config.toml
n_layer = 10
d_model = 704
n_head = 11
n_kv_head = 1
head_dim = 64
d_mlp = 4224
vocab_size = 8192
activation = "swiglu"
norm = "rmsnorm"
norm_place = "pre"
norm_eps = 1e-05
positions = "learned+rope"
rope_base = 100000.0
rope_fraction = 1.0
qk_norm = false
attn_scale = 0.125
bias = "none"
tie_embeddings = false
parallel_block = false
init = "trunc"
init_std_qkv = 0.0247
init_std_o = 0.0307
init_std_up = 0.0354
init_std_down = 0.0354
optimizer = "muon_hyperball"
lr = 0.0108
lr_mult_qkv = 0.7
beta1 = 0.95
lr_head = 0.00479
grad_clip = 1.0
warmup_steps = 200
schedule = "wsd"
decay_fraction = 1.0
decay_shape = "linear"
final_lr_fraction = 0.05
batch_tokens = [65536, 131072, 262144]
seq_len = 1024
doc_mask = true
z_loss = 0.0001
train_tokens = 903400000
steps = 6897
dataset = "wikipedia_en"
Each number is 500 + 50 x the weight over its row's rms, rounded and kept within 0 to 999. Layers, rows and columns count from 0. Numbers have three digits each. The size before them is the row's rms in percent of the matrix's.

# down: layer 6 MLP down (transposed), 4224x704, rms 0.0354, rows 773-798, columns 528-703
# gate: layer 6 MLP gate, 4224x704, rms 0.0359, rows 774-799, columns 528-703
# up: layer 6 MLP up, 4224x704, rms 0.0349, rows 774-799, columns 528-703
down773 093:496526529536473587431503593485512526538522512540537436575518526473458467520376427502529601459454469522460407416549480542471498499509564501505471476526482504501568532515476501537548527469504474496529578535532527473476438528534503538460495481549458565464511443543539435529531481602480313533490423532461482534467550566525431501585497528492572508474498542541443472490503541525590484520505542487503523485587509516602407499462532453516514569495470425443354556554465573426534505514596569419604567547497568498448487494471486603438556435
gate774 108:574457513515582459527514613535470556574509528542451395538566540462517436503453519512467441504461527479373504446432421569464433524410538579519463485481537478518454562534420536491361517492440476508477477494426485403445443502562469474548506466486504399447597404565585571597573557518499578493495527515568473470528451511457509328416407460571422476451534533478523506527471507579486573512413493531446585509435516540456455495587424451502476486399552552470497548437521536622551481506445597465505499554466439460518438460492465600516483552
up774 106:510497468507455444483562476484483462504437430492461494515490469514523513513489432499531528423533517480484461564536477566543477524540492416559547532473567361487468474483477499586607446568393547508570449511406489527582540510519551485461485582548453480552534427517487430569545494485499428517389582499466390507521434527521513539532478455504502443498503499479504500532511512418519618467483512466496476437429457473494540419531504512453558551426588420600548489446398473467544554488532429456457450384482456646514532574419521487549438528
down774 106:588593461466547510495550490485487543510541501567464393452408524512532401532555480458596524416550524462508469458444499674533454426473444456490501481546481608474533444434482558604572532454470541527504428487426465610516447543545495457567490532447500496490446492525461454514412542455552489485436507540502526451478508533391444546509502498505540455478534477442486482523556546485424470413445505498460486526541453465475507462465553503538471485487520544540485430480459498482462492480470488504552478407408440599465497401499487506526547503
gate775 108:594583449456538512586578442481535519453391503486567506431453560463543508489474513412509481570490545438504522490451496544544529534463538527475500452496464544467446471470537402450529471561472510552527422526528444452471530471399479536506435472528554515515603489469502527514489496491467539442501519500397497499442528548490579525468403539504546479670579533507434534524478495577551514459494585385583522503552503585549521496570458494472531493483540618486434506433463494539528559544519544513531545468452467477418479531495488520531437553
up775 106:443518492528480407415509592590518488592493579529508526499612528496479441457541566440516541598579532445492479470403472475515464474504523498458487473585482468502467444509508478382562450525527499481453445550426453483618412436447500488482510515470545379428522491465564406526461472488544582447416411447525527568428446530460460408427548504499528567485525482486536592490441525449529516472430484446483493499436482523541436529556574502447460468430493618528490492459558462506441530521486505450482508490529427487541586541565511488449543524
down775 102:384493498436531476440517492510530451503557529588395424529538586564523452362530555516510481534534501529415522553522461501486488552528503516472552483513426479451548529502469354467480484528487477506424557563443470360486482567615480517516507476453497509468519460517474352371464452558505534540490526522421513548493533474456449457473608496509578591522471543492450558527486540459524562559502514540474489522493585480521511478453494466517483528525497535419467568488547533562496479494559520528505467484594514409387454528475546568522489475
gate776 088:449431507522438504405465472505459428435359432556437503422583511491460539490474523530473502510421499525486477450534536468456528536579555456447503532513514480557524532479506612495477495496534486482611528520473553479544505576506585562471490486528501598510467494509543486405523556527515509576466479483480417538534498596484438545526423531450523534463580464486602580431475503447390381556536442460504488506468484475437559487547486576439424571472456530510425510432489525593412427467510541531445462510427460451399552458544485507501511520
up776 089:505476597444489574437409542654454563528489497501495565519474539469416520502518431549559491511597444455555538493485499508581475489554513575571544538456507523548507533544499499511538491463510530549539524468473550553512502560468555517576436527375402465482410450494486419559507404436534518438481527546468512541523456529518620451431536502414526476625449520481534478434514488649468490437522538500562503495448554485514570492453462507515549429439489537382428570482469473510588460530552435420553550475574624573479553512538491523486575544
down776 090:475563566474513595540476515632483458532499437497427544509578473450545565569608471425490478555437510565442481372489510524487560462454452462457428484552459504508562573570532589493420592499514486543538563541480556513473552417482457437524526524548464565535477511502486441510466442514619426475517472528467450514546517503579495492532451567521509499518507491493464478476500450532509456439520573495533512431565491514589467614368525544468492574414466607493553640454563426537469496449559513530565567529500511524445459501404511458505597445
gate777 100:542445478602489466491398535497614578493459444501517562505512463495516395476522564534523518571557495418463450560596501483538424520416414468537468459481439487412513553530471487450607571557490479473578477514543519485557514482464571541493540424438571485516365451584481525560455548484582491590569540540470510484474572533510520576478489517506516572431557459414465457537501544565492519505501463498523534437497464456475522532460530482530378501435476475462563387564517484424409561483512453497480476555425479487470473554631518510546516511
up777 100:505529544555489488461529518588455501476521439483484512517501453556452529555523548517508541643531483443516463483490460593533460464547478526494486478456463476497462492480560510467567583634418593518529418482450490553580474451553491606584545466493579460431430444537407469497454451519496494560587442501576462561488479561506504603532503565541498465525619530465556561522572417525505423516492506460498554398558477527501564459442474574521561449448508500512517421586518575493467642568453447539567377523536587457500537457473479533504590384
down777 096:507532471500463454540441508463547543460503525484481511612510396482445498488513539620381457515631519544481434485390407518429489524415506408460482448485500508419454515468522549462508578475562439463499433495346578439493454564617451458512529460518494551443377476496468526475491471534559489389530544581474479441513471534477481420486411597526485432508446458385515494524529436524575516440538582437490523412490513566559494527444544558455454517436487498540485559365530550494518646463471471606594480490532538462525421485431445503454440513
gate778 102:537540454457523433446502510507509597478511544610518527563473531463510419545499553462469496550462430472472461480456627540546494433510518509567487497479479442468475470534420510377506483575439459520434518488529527479494556509564442559427463468636409501428471462583401478514441475523535529534491563469565420418491489487503518425509443551563472486485477530599516507509505495551455427565573563529460524555476427518491604456468531460411528577465495468458511485472484500508537548425508573505587387441556500482455431499543691447421476503
up778 101:487466582525529608421508484462541527562368537477404442397661520489481519356533506522499513376455592551552456580550562501516547494475526480514520536468483540436537468459543524510571431454442460537440453503505484492429428494449423490605422660522549479451485441451534441473562463433442553501490527513371577559501531479466411446531490426440549513526478441376473487453482581538550598393462478562547517519461477460547449546573473554477456417546479573486568451542427428490452488506516442517481518420469511503571487516447325470486485600
down778 122:464491467601530556446514484495488488619522511408469558517591528493553504485513585539525518382514515508619492480555424491521517578501425506442502415518610585525518605425480510523516542385448407457552503630435496514526461460562501458485561603530531527517544582477534462525509478530495542508528485551492590478447384497448452509455493436463531546459520493375483587412475537478583520427529443523437546484518488451534559532488394509585478475463462572500553520458520459489388497490537529506446427478474507414503472510506352589520548480
gate779 124:546497523481485493414542555482480474503633537413406525517536491512435565540441500460474520502528505496511524533406494496464488467477421509544455492449466561620615528460481562542487542479433568443410546431528470467519456469496524490536493457460487499464529403442511523593465506449502597507509509498418515514566621516507498516452436449459492477402455536504498445594539465507538528473502432541558508474466486517590575562506507553488495563427436475536423490508589414557540504512479512563581433651467511528488478459444507557522499436
up779 120:492501509518496441552426553517562433470523586485454506607417464529496554428465479435567518480458512423537383474412480547587443540502536577528522572559525551538507481525527464437564492530510531516466439451400490476427404472423472571523581544547496452472457492578570369484465482521456454460504501520613500509482443536512569495435493571571489522470477521456507450487432518580423470479483539430536476453479496570577556426518492373506541470481456441531537438514530531530485495428467452461470450495637551508563447506550516537449452409
down779 115:515439560429478512543480458453460414543549518512431457573515545496487471462471451506635536461437589546646464494464522496513419465493462528491487587474517553471593431543588447446595455503429499464493534570440497419493514512548469490513555459492469553476569459478461440382533509459470491339545516445438569472504487455485561556538411605544521522505551523454481504479495590609521417524479520514563473514454591549564520558538539421570456465514485509480553434413515561484498497516583470405442524520553486512450495429529517541602499441
gate780 113:518546499490525494492404529550602559516482464471428465480523432486437554416574542568478510453464515504490406490524331540521523491486422529489473471460440503489501626423515491484484558511386501477536476420524480451524392531520598397472534517406527549558506526506480457421548539462553479481543497524561501543382506516551520425449508574559528561563444548471510492530527493485348514518536614459555460522360495465565476525463360570479452502488503462459489497398550412494620464469537519467505475543488531557427479442562551424643499528
up780 110:410454565561487530608526382609326470506511586448513470458498570474511568446468395616415535625475511529444519539475490462504500498441523532490413512441559480493435440408590470507544495485567460517488474500484479485566447552550608540501398484449477395525508464559521476442478481506526506498524531538505544468482470593515582459557514507396495486489472476555555492497522454506536520347517427486421485512486544594514541618546424495561501452464423465522574452494545490476450458421546512536433468505572490460462498477474451587452476546
down780 104:495515545516434495585442536464415470467519538475450448507499557517509497521527450618456457506458528445537471522503473513526462456467489508675524572535587498497494471417474533448495465487505496447452493554518538456487499475515574478480538487538539477519527414440461497502471476537468544561532516544502504445498473537501554518584368446411501459551495588529558470532498528465489540387483568593468496489489552540507587470483515458496492457447444481470514487563545567535392462520495539504425509481500449609491512482483464440488566603
gate781 108:477484547540478594494565505469471534588395539460595557444567447462527570595557463498458451563565522401441461532497556474592457485421432438565512463546561488535497457511429550416539472514435551491459507449421476461480504490423529544494477471506416510501517496506532455486544498512486466490515625434446547604568479505494548510531586547518522529602530486433478526515491543484531481543516557590480458568543482529518521524588547497540624561449572625460536520562594511383519431476459472547399455513586517596467449590524474549535492470
up781 106:554498452525418596481533562525509524516429439514533429442609517530537593499479525562575560472534433399470477453501451519508527462491433461556486435476517444408465492411510529437504435618404525468472547519405501497499556481453449435544560507455566503590423652457586459431526485518485530536570476475528508602601522487478535507605482549539549480529552509498556460477465496438516493488583497498457460476507572442465402588502478533505542575453562510508498516523507548498562542599536464575535505473473374532439513527546413529499487466
down781 104:482393508497462515505521569634581532506438529358445466503581487534457574538391529477511513540472638524503547496558473489491535550606485455532610352451483542506501485468494538488469550520550461559547480489497421448457535465502510430519602404570563501543382586528505506417499433435481468474623537429495459431472584515395475558580477487569533432508518465436528493420437505418554524628441479513469575528527457565500529550493475549406599532417582517421519444459553485493550572556550482489450528469476494489486573547522479520566481625
gate782 098:472519540430463494435480568483525519606563554538496530514428591569585573433496479583509434432514435491516482520557587491522436573442524546466515532450501539487404511481541470482492509597436579606482538436498452511540496487457514525464481469476552477388514481518519413438460557504447475477519499568510453527435398463441531401484472408485520537531499418457554594529589510553518539478543514498577560517476430454445480485496467540468524563501600508491430494481539481491538507410481491531587471454386440530429524435532499518514431474
up782 096:493568471433433580465465565600466496533496538529525412467541513541536530498442443532498544546474484522508466525519543505522458492462557456518426477535580552602521537466575533498484467571476506496512502460490405456523497541400451533509488543425467559450527517526514477438547494513465439475532462531474592504439464506470507516567522505404410527523505439484508498510491532483519535561526484476589570547524558511455518405515472419448498496498550468554407491556605414439457570513403447502478510443480460449450445472467554568514481472
down782 098:442463515447507467532591468530536486498531535488438475515527429477541490489533485490588476587463436599514473539507511428458500396560538463515411474488489426507538478499506523502485476520504524485441429535500402537537469509518540591497502567536578513506415491541503493518486563552576631501478480462543466544447498514505563476544474445548470475445471519485477457547497591548461454481506439470502556483481502413591519511505487524496418479577407492530560562481523404411591493497502481548571447564494468504493456517482480520499434440
gate783 100:427437532584578457494506542459442532586400398536524456554502496488487565477515466476595510455379513472438448532447468574519512575474481448518561442529457442525471493436503532397496491564459479365561378491474534460485472560571530433504510429522521554455546522543520493612504483483498532501575523352514471528490520421655502425576483460486465471418439541491491479494388425507452510547519503516383489506510521420460478516488497422467509469591409478383554480469506442526537500481433513550424469414483441532520490449435430499592511574
up783 099:511538443463468513565469535522467562545377511521513412564501487499494532507473460524507432528413545538512464463476496585447367451487591514495509523473490524514465474370508437487464492590408565548553522588556505429474437594588435479409494435529546530430535492475474474533468394550583462578522477398498449459471548505512584436567483561524437454447531461528488559586595473594507543616550485527554528456474479436452463483593536486389523419488488456395542539562588466510397508579441460488503506461551463514528545431474500488616488561
down783 100:545519451542491504557486657500459505489453469553496562510464500465504481537515483485469470478508601469620434475437607529382456448431455416538506531478453468495511590547453373549500516556494561472535501522617430534469525485479502503468551503454496554480523422529418509509430526522548577398472410524565448386420483451450445516544513639551465521464482467440500575566524461512473516519518531493487533564620431450579468611634568453453506409511535453456528567585472512473419512399503527570540541402532423514461389531448562499510461577
gate784 106:373429486432555532430480575535472575490480485464534502521521512469529438598508556532554561527508453421498473535555476542508582519434589512510498556503476424453460634483513524469527524410552513532449586454424517454391438457527435502534440441544529526536477438537502422580569514487476462570566510535540507534581518550456466477549569523476516573585607544446576494434461463375546516503455468467472586517606491549493525531547360489426548544505455534568459455480520470467490410479476539459516475488453557577515511446525533480545470463
up784 105:400549506406488494488448572468517530519451491448402516468576499567447501459559473480478473486477472527509497433518595485587468549434435511410501476473538558505501596447536503436504596494438502519593418436473505545464563453548458527482561519486572503503490470555540565491517480619595504523535541480510521388470549475465497460491524489467454504442493493567496612507499530569397537467511505417521506559503541516496575420437565629521493576527551525475519479562394510470504514517508395529453466520535514502501570434457478601464538520
down784 106:590514570431457502469440507559552511667473440452401476443531420536510470505561534513450509483530526517464492520555542500557562565489522485507494510507567498484489459460454513493516520431460505480455440381589416489573526487582507548467545619487506555450515542578474476497622478537531459563496488484433522452530570492535499563471533418549516508459576449528536478546535533585453511577427519494547401523490438510446600524436521573513594537436522481550446432434472462522593589521541461550448439430524443483578492554527477562532538567
gate785 104:482500480488415505462430510470416444478413421482514554514540530486524624512536552537504521424423496419499572521395497438502456406518491504509405440495437489470487526485406511488487502544472463454427500473500580539490483565497375403539531544400562515637605522571486585446538434523461450515513533525462467564514418549459572444482498535541451541491524559558449540614499449568567580583493423435472498532455534541497483537490564532576475504490485478441537603431476404502460531466406497515449447547593508517471548458569467459560531565
up785 097:530566513464427474513500499527549423560571482568474587479525590536587529360477552593533488495478486560535564508477412479479433420466494530517461531497452393518520478600420558523519457447467342517521492522477469568518489486492425428487450501452611467547458477622520646482570571544512475490492500391490425536406444523535521518465485569506576544427599450575453590538528496505518480518410428467519537410506462495457528502543539444575502509530504451500461503427464481467500450541471576451477452428472551505406585545542554475415566473
down785 100:451484489483507488449453505463500525360502481592462510456514521477413452534573541535512525511518454432470473430474350480496501526503518551476529530482402449449510551493434496505420534527505510465459478613509428479463419485486461507525568470519457541602520472415417441439488599502442449479425449465502508573472483567511491553434542511481478547467457524504393473486491428484540572445425569492516562536624508499551441466470449438531575512570519563551489533600409437580481488514507531556464529525542517585575531553440503403518487443
gate786 100:488502514488416491495557570456444403519507467526415501502477534547505479599468553476459529441514584451538527469547488503483466517453504547539528493523535410465484555516473504454545490527456600443514521540497628480509587564476438479558450516527439524466463457481506483512645552479549501518465422618457542573487494500499465484549453510562542468532495432540543545500585525442541458421560552484552567579494452419397539446573456516536560642520490475503558430450617639501493448490442472503542436496542521482536510448528517533473465526
up786 100:544535516431480509505513362513507447585485449515542488471475508497576469470475407451576549495503464480414474494448489539477515496478461540435564561531526453546526513532541465455501460522540512528410487501570490406511564477412438520544543518592553546593516536468518592523538410598551496500442504477531518510485563520518501420465607527557526532503478466575430404457562493433528379553502492551585589432528514486571565531526511463594425430556528525520512513440490582502537482471411394504533530607414533475439489474425474517488495532
down786 101:465563566487466516522487420583543556535471539426526426572518547470532485460439396512516564537538474481513456568543527583496529462465556484478473466523555468546570441463574495522449499398452478483500468578493538472428506525497461509489489430556549492569496541508485517515490434576481488498534567547454455550462468549636504435491574535503410536573545509523386538481489483478512415554531425521490414514456596478531551519534502567575452394488568446561479556533519530470519407441593484500496475486491426555552388456545538463502597529
gate787 001:398540516416501469533498563426521516553501519607428509550533566564529513553453445563478583507566463449548460486513502488500466522458545407528517467446561533436484534591444515469531487469561514500468522462619509442546456492465614478575544452524565528478548548517464611454548492535542602452519527483530499440496492445472475485469554481463474509452514617531500517371400547484522484448493392521565505522479576564421413588509446512486528446528560556508512511432411583585428545524597502465519553406553524551527526536559533491431464576
up787 001:489462517493508520600394525534419493445502528400570442578472501477447493545478571544447589475473509550452555495488461527437504579495433498533523614524501483488521489464481550495590445481402474452481533471465569444490506529539411428503490490457568515452473483510581520523489538433488483583626498566398478482442487558522597403517457523533533433462470438460469468517585561471522529524562486453443474496547469574500525469533458486526533504512498456543490478543516458446495537499514567433453511494533409498443571460539483439445533598
down787 002:539561497571446529489517492524488539497455567471503484500470519522461513519433476592571552517528566527477387499494435525450425520517444499511487522527532485497452536544466513583511501510502555503520465504501426586471476540584439454502476441539455522473520472553527496523473602436421398602526564536430401444533557466589565477552496496426522557539434459472458495558497543456601470610542395534489543524538475584605471480508516580539549573471459505495514576514410531539477542498505521483477438499494461454515566537496450476456550437
gate788 095:495622463506517448516422492463536543470544578424566590470557561503419495474485543527512477535576521462519524546521579482429441508463456516488366523474545452555490491529555665518549518443552477491513566495472475486491531487445482518580532465424416497425558521527524443431525395443500525535563461490455505501522399407427524429495553411414464577558545509507521516524523482509448510515458552393537515565520503445501454499487411452553520390533389501473457567452545475474478577500530603474480449446533504528466511486523509572413555592
up788 096:510429528475456470599436562564388428568490402439514528541525496467484514563534439369503524469526507525589494455476396593538448471445499465449377468472565423500561460468529562523565521411438506476547521542443523466558403600552557471427519497428441482457571537497435410489469477533571433505557493491573479496436525540530430418473520535483500524401526505543420575471494502511493587459496509491573595523602492583505439570498451466463586512582538467590530507514567510547552608509584506535440453507544547491388441535588506584449516546
down788 090:481495498465437539491506539555533534542497478386435503497560488525505398596447556402498421447544428460457523471438477525408519461443532431487395541504481560572472481511492558627520539557584483558433408454540450529417453407465488495632457441468553524535472565477553418456431593465516509549464561539512562545473541500523452546502531583492516504534473470509507507519488478485536480565418434417440536418502548561529511563510557625498521504473451510416556518526478491559504550466384529501499508540501488490474488521563545545491483493
gate789 113:481522544493518471488472421489513495489441451428539475490525486485488525526614492525487425461489470424476562572552473476502463387468458532420485446486534516429584478460508443494505442483452518576513475509538551502440530468487477544517448486492397478465551600354498437437490529533484513553502573482534494456576494524565401553537406535423520608563534481490478499434490472473513461564454624505459459451513470516492510476485470535493583457445499442530561560421458490556523460431588515548450459556561505504568404545563497540506540521
up789 117:445387496501478452493532512469484527478453479466546481557476457474530505494450494538502462418502464545464539429554411420541435462506510507590569536561453452541517460398550534468493535393404466471434408495544487531523452493455524568450438510508484464551567474539474453434441515540556477476551616499540486488469582502368537541439570572469590508540496488474406521515608456483506496520509532541547594505573489533502494482564515518557472533423586513546453499576471515503491416405526524513433515378506606498456491520523558486478480595
down789 118:545423441456410573455515552508484565534461481560550430526493459482578472534593551520599468399518511557396470485589482549491525485455548468487460363505444542421558529490620513380401477487471447402371442544517480554522553491462436511468542603465501523449499521535425531439514548517496510596527526479504518546524504545514538500497543545517507469480515566421525498475562421438541442454507546549536516510534472442541459652574492476455509531535494522562445541461445502594525411481411471566379436417444628495498547599516488499538497462
gate790 100:497528471535483464531447493545531552498488415450405582514430523524483502450477502424570431584556493496551449459502372634497565483518514506581633549529531484493509458548493469434499499494542573580415503594449522451543511464466564514486385463486504484618620529444477556490517485384511500464474511507536530454527573535462497422470455512543541550498512505527527520574523572516488541503581461417424517359529608446580395471568549502561548436515581476480401490463554437502393430445542559521379517455555452515454553437459479472543491552
up790 099:538534492507546531499494615555487546543539488565403542523457476507456485529533451431544535539554494506500444512485533489491515441369525518470492520477528601432563544553518492486489505551517563504534507537480488554474511484478602456508441506489431572575571469434500442547501546464447507456463493510479547540504540479485451394460444456545436557527501531423496558520534540525495419474495437505489475591553535478502434506525539442578575433587454615457477447467507386526430500487516620545520447519497370525528517556523514520436614427
down790 113:471553537518525499595380548612512485554429480523442600489404437495449500475512425545611492472479448531521474539507553548528550510561509453504514403504402487461567466485466516467457524461532520385527551428462493558454498496531617463565435538467483550538540442478496469481547424474531494470520476394434545547490446569462402547445543416534400470453453466486418576620470582472503447523547468453527496475436556513569578526536538526569576436582458583452479488402530470519445479463549540460471501494532430501555585515572541494482570505
gate791 098:549444443512475547550473553515508514488478566462506598500518475471490512524439493568497484483519487530587583497526516497539515535414585426514521430566462487363538437430512478515524492360430539526538415518506551537488589446548487499568525441515504484447541518425442573464515573433469597514528556500492375447548601511404496579495532523542504514522563466488432530398519546508456432462557414530526482474602559508435499547521487500467526485562511510473426587476436499528494482437457466473499513438462554605550546477534478473462532587
up791 101:482483450502483402556389489498410533413491496475575467407495472437426492430514498541535495424539537449478493457484619493568433437433509468558436400508555453482484493478461462444491566535502495463470517575484467542538413498416415416532549536494500538499475478405471473490477471535520561435652508488536469491485557442460513445493480501464550417516494411489457590478499490482471523475481497455454469508606491486375471498500470578405523428489480433498474480486451516625532483500472470517605499471474401536486551525487525446497499455
down791 098:507559545597530497586510494471517468431506462462561433440503530543396534472533418481455419321467559544475490488436506541525504457526567486557533444532623495502529525485463496427531456486576519636549504624559488539512467518527418406550468436570516449496555510532474420445443521544540559388533497437529549507571505449591512442412533535539537496396505505472460550465487533496471493491489514484492504491519507467481497448569439434527524558404494518557472591493552544558471470436509478517528475455523504561463545534608495539587458477
gate792 095:480454463436499513352502464469527529532556523457570443463521560490453470441513549455562558542480494540443478517499523429464619426462513505568471621498531409461469483324514447521477521539465494456562491432503490449520531535556461450597567471483519525478477518554463552446570551528525423509551443417527448433474532431431349506456491489490444595505539492458515527420550610561459434450598434552524419602582484512540415618427517473508480527503481490527476483522483523516528495559477496526437519507505445523542454451431528493497446484
up792 099:465519566389546553516501616439535480526605449541439467579484414551424567390566579570612491465620476498497503444445519497460516476574542498561347605528504491475510474404554531448447467602516536467524465488502495505517536503578497487552501492568491481515541525610427441512556504435493423544546410401474488485477536397520486485415518520427392502624524485504566551432519553515426497570504436551504436571431494413476451508438474578489403460497511453537535501439475498517487438514474548411479490530554476482448527518427447481559539539
down792 094:538467502539448472493495494531528454511493447457500477439471551451508488484543502477453522471482450482441419461479568502516528493517499453454502526401524529466560525498559538511510565539429549514498474411459529481521534480529556413515557483514476594509493467550488535564435574480550485546460546588470526588464510591475494517501480485525524462412525447634536479592440491537507423509596512459481523523518524551531586467505531576441408524516498535515554527455470523449544559473549492544503456457429442471450565527465572400543551480
gate793 097:556433540543490477465503501541485538595478473529560393472382516461379453467536477494410526529552442593526469508517512538577420490537549539423465478436530488500500537464556529507432455510510519537486589531521434501543494435466494501524512382543389465504563527538590495518472522529585432464395447388424502439453546546522542529536529548520445553425524587494365538515516424500530433540532556468427449503436451445463428461485519493534467482532475566561510448515602591409499497451546565467500410498483477534490465546527419545579448486
up793 097:519511514546426503551508541493486615549566452495397540451509456537547512523530523435426461494554497346407496490446400486559473443429466589494565456528518437537531527544521476512513449407472530513543565410533499489520500496446507527535582465599516515513458523424465503482443529499554588529466412454420567515437567575456593375500544533507474552480462474436507517491494390519590533523463441560513553550518417475452497486534423450506528517519531507508471480553464550443572552557560559538550473413486432516490504429576505470469448446
down793 098:464533500459387547494518565436507538453555462546447475554500540501499464565440524522569508474487514466576516551501406464457472399523545502529563557496493475481510530484563516464566494420468522558575436501389561541442406487448544502470472565430533523478494464501417540475499576499559490454580464504490494508477515480567577529446396456469534517557497560467479599479409504487529548482500485482508535530460520562478468418508610501431527476530482444517469559496420505492399463530545450430500525507474445481391508402483453447579493555
gate794 120:541483464475592496496402524388531438515481408432482508516516512454395523483466552567521441484510460544557498510555450513488466487605519497471496481564463433390474520556479434547465544480383478471505577485471480490473499473442517470414485452467547516406451547512480564502517422505564423525492516535521530456494529527428445481437495499510478524572560599482643541486513422474488509541439504508414431634553517440476510461527511527573455467478579530474509465524535490570506511484509482529440435550580473423478494528524477628501442526
up794 109:540456542457573518487498575448429504520366477497484639489527538523456508515510484561457482498528460455458509456504584504530441386541575525418445544588531525486539531555515548493475481420530453456478622527433527403555526539573463497518531480474513535452525512530525496532510491559588363499590459530577543384524444515510487626479504487521503457574572502608530524534544577439505530511523445550417499523455421508522508505558507493486559562473618455481512554563569532512504508496555460543483503479498559531449385540522497475462547488
down794 120:508551472504498495569521594539384488552424550489452451533506581515585597517472512558492420451449474573503548433454607552433407529484496475460433463519495569483555532512472505552552530467510385458462524551539568467616589530508478521536462523523550530499449562571476354497501445489630496474534446497560611631514537496506509471466568427469509489453488504480549512476510549473509461588501499574427455431467481516519545491456552460477455559520543450398451557549472566445487531466577523480438495524422471562514546403449505437494503536
gate795 095:493437492577523533439439543506476547392365550334505552529501518527483529511562561539532548480536483462460454488466434510605489488469521499577482550550440519562416435505485585551484522443476471455484465517535456500574480510556445501471489581577502518514451453491496496462404560561511476558462464602478596498395547453534519507467404536460511608448477469447472568549498562518508485467563486539522547544494615443508485510551487536498496438495438522548622566476517515454493552507436466491566565560491461545434469577519574478483495477
up795 093:482509524610572499510559506484554482537518569512557585442515403545565457500537450547465532410568485506522536448441460588520467433550525577513549497489548584408539527452459535542478528468449494440493492573563537527514545581639541428491467542549553519513492534481396551370480448522516552530430535547505535477496480535490505539489496503592517558533507554487521589598467542415545597523550488472450528444528404483491528511511500492489506444559550493499508421583495352487511562636484551656479468613480559516496463472573483366518541505
down795 092:499491507526573559460503542485474559504509523518586459427576467503500500473493472482454496452587493526515480513531492447417527483470435495515517472461472520388598481552451483511468464584530582531484498515525501482541581512480513484447418521504518515458476513458497514465517529560580538547536555430420524486476521575412532508516437531521482475458512456493465615536419479464567521543480570419504570464540550549500506473500327488433581510506507570467463481536500456462466493519466452468476531492525467491423567416529532478469535539
gate796 105:520488548509482550503423459478437515502343457507419513504502475510443495503537404510490499466543526423432582498388496436451600476517442620563503466420479577593528625450565484507609450435444472481459533543464503615530488516541437500469433502539549528458524526517469516415533508595381425484541508513533464446495436492599419510446380488436530550503459381465525527406555539454529567480560525465548431537538534616540552569457519543497459540511502518576494398514473463469523510512414523594547508436444377483450624561498511481544505477
up796 106:430496492386503482501524583549502499487503444538512530552444519520523554509455472578504509456550505474390476537476507557499484419546458482473441544508557534628430541471538567555551454566392456553419518475505529520522540555575520578485475529563545509439594536586537517536644502584536430561553474523519555572498464505507502523507503480538551508493507528530531508466531500493468522428504471463537452430510532553511518516579491530409543509518413529588462473449438472552513436458359496442484503476511493500498551631539459486511591478
down796 106:298488480478495517507506547544518582555473473478453445544415522512468393494567517617444566442588515485495390516514492583500484530508483418558482559530500469513488556394415517512504521598434465562552526535555493549460532476510495569433410432485510478485575550552518469536523564513452499577465553477521510503476432497576510477475557505558508428527414391528544499462486632507421476502486457429476475484434500578525555588510551438533524448557465462527572521490455483509498463498494513500502436485455504482567494545517528570501483487
gate797 087:490517554454553420475534488514414536469493399484527514425418516418576476486586530480529489425591457511467533506463555514470583462517476429532537468473630458507552537492511501460465449570447538539578450484549574489508471507464541509486501475561456521512557667597460488530510479590588435567529519492470495530493392518594451421496568442547502519491474560507537458447505518423488486503411505458417424553507618414432518507545529431458509607408496482539421424452561515460485527465609508551507436506493569450482451443552509482550511501
up797 089:502593447498504439517512461459655557506425460517499502512556528491450482643454490483480509548499558490474534490496474463473539594499610502464510506566471564482475607456434520479489475443485505531513424511585466433464534534487465393481524545466518557415536386540513495477471477500497566454541468560503573521547511489535457445483475496456551570482491458570438484466571514484515441573530488573504549504589449520503403544459439475517562418492439502417477640580441535540503494472511541486386495519526540514508484545427513593495526587
down797 089:476466511497445601525517507461449543442538522442491445484392440578540477521626501606451478557510586560550498473519574495477549474518549379471488518471444464467453438367474497517518558506532465418514428517471543598520494525504527438559548530503507534511482450483595452600568548490486490538418471496460447508434489480394526509477522425560479484537490508433540525506569532529462550508438448440472500428503537553460514517641443511437486488433512582542449434471478382469440413523472461484531530496477528535532603424547509475580486494
gate798 096:686449478421471408447520523458451537430418513533465427550372443483495538608503548532504532537550522463516567425497552535483545480477499598417488510463517415555572487528519500535574506500521574449500504438605479587478517414481508483424484455460449476445543321515452513494436540475509504564535495502559497480483425421468491526561494447500503537522541413496464407452570399471487506399491508559459499440657478529554420559487509495532543470527446516499448484596455558503434462508518570419478477547533536563449497532548436508398454482
up798 096:501459477484519522474538473509474523437547512558542437504538484539490532573559540536509465525552569479481479467485529561529434434529504542471431436486430517522542524540525465531491452417542490537464402549455512521479494469423488414472441548471445535444507531455523494533470493463514598523570421541482493578524609497522482602497437554504561512453457528537452478449608446554428515495492476466486479513535504472488516478480546467543472515496541466456491385494495507478527623483481500459520512489471529583474497476589543525410553489
down798 099:533503480436517552544525435458454513456489487514514438575424539397589494511497421455457454470509558554588539438449521575492557449537461609449475426480494463464529606424524519492510481468568493445561572500489508528442502534591558450453484463519515482455494484429550517479515436489551494583558436512554546555609519525434487597599538359440531577511474548504484426511490487490448563454519511574534621440533418465534522564492554547598584539434503542487520537533462468428426593526523538586532538480513572555448442524580560511479505445
gate799 110:520395463422530432517485572541527533487607479506506479513499520631545546563536430447486589493490481507471489509450509493519481507501414472515515587575494540424475435527443511567488428484467587562456497553555505511556447516490507582516511477458539458499596505411545512520418623556497580570533500466567447514536463542503541404536448461559500500551484523570500484577522422505447458487479525485559464493495562465451508445508476467512538508456516515433403426464466480500439474492550536531612534476512492505484508543498565551504479461
up799 108:483461472491504489536540463474487504504519454536452434495481543462515550462463471412559540453535508565469528497569535446517442451408413533539549519485463512500451489526462500516577455518577488505529381524451552573539482366516467572484589492450512510414525479580516467483513444574492512529414380466464492511492482651581360553587472560458488458451491464478618552563503426569419396438382543583461443568541577566446533472517559452567496468495511496499454528453426512484542548540447537546516467443512560599503529449571496487454418454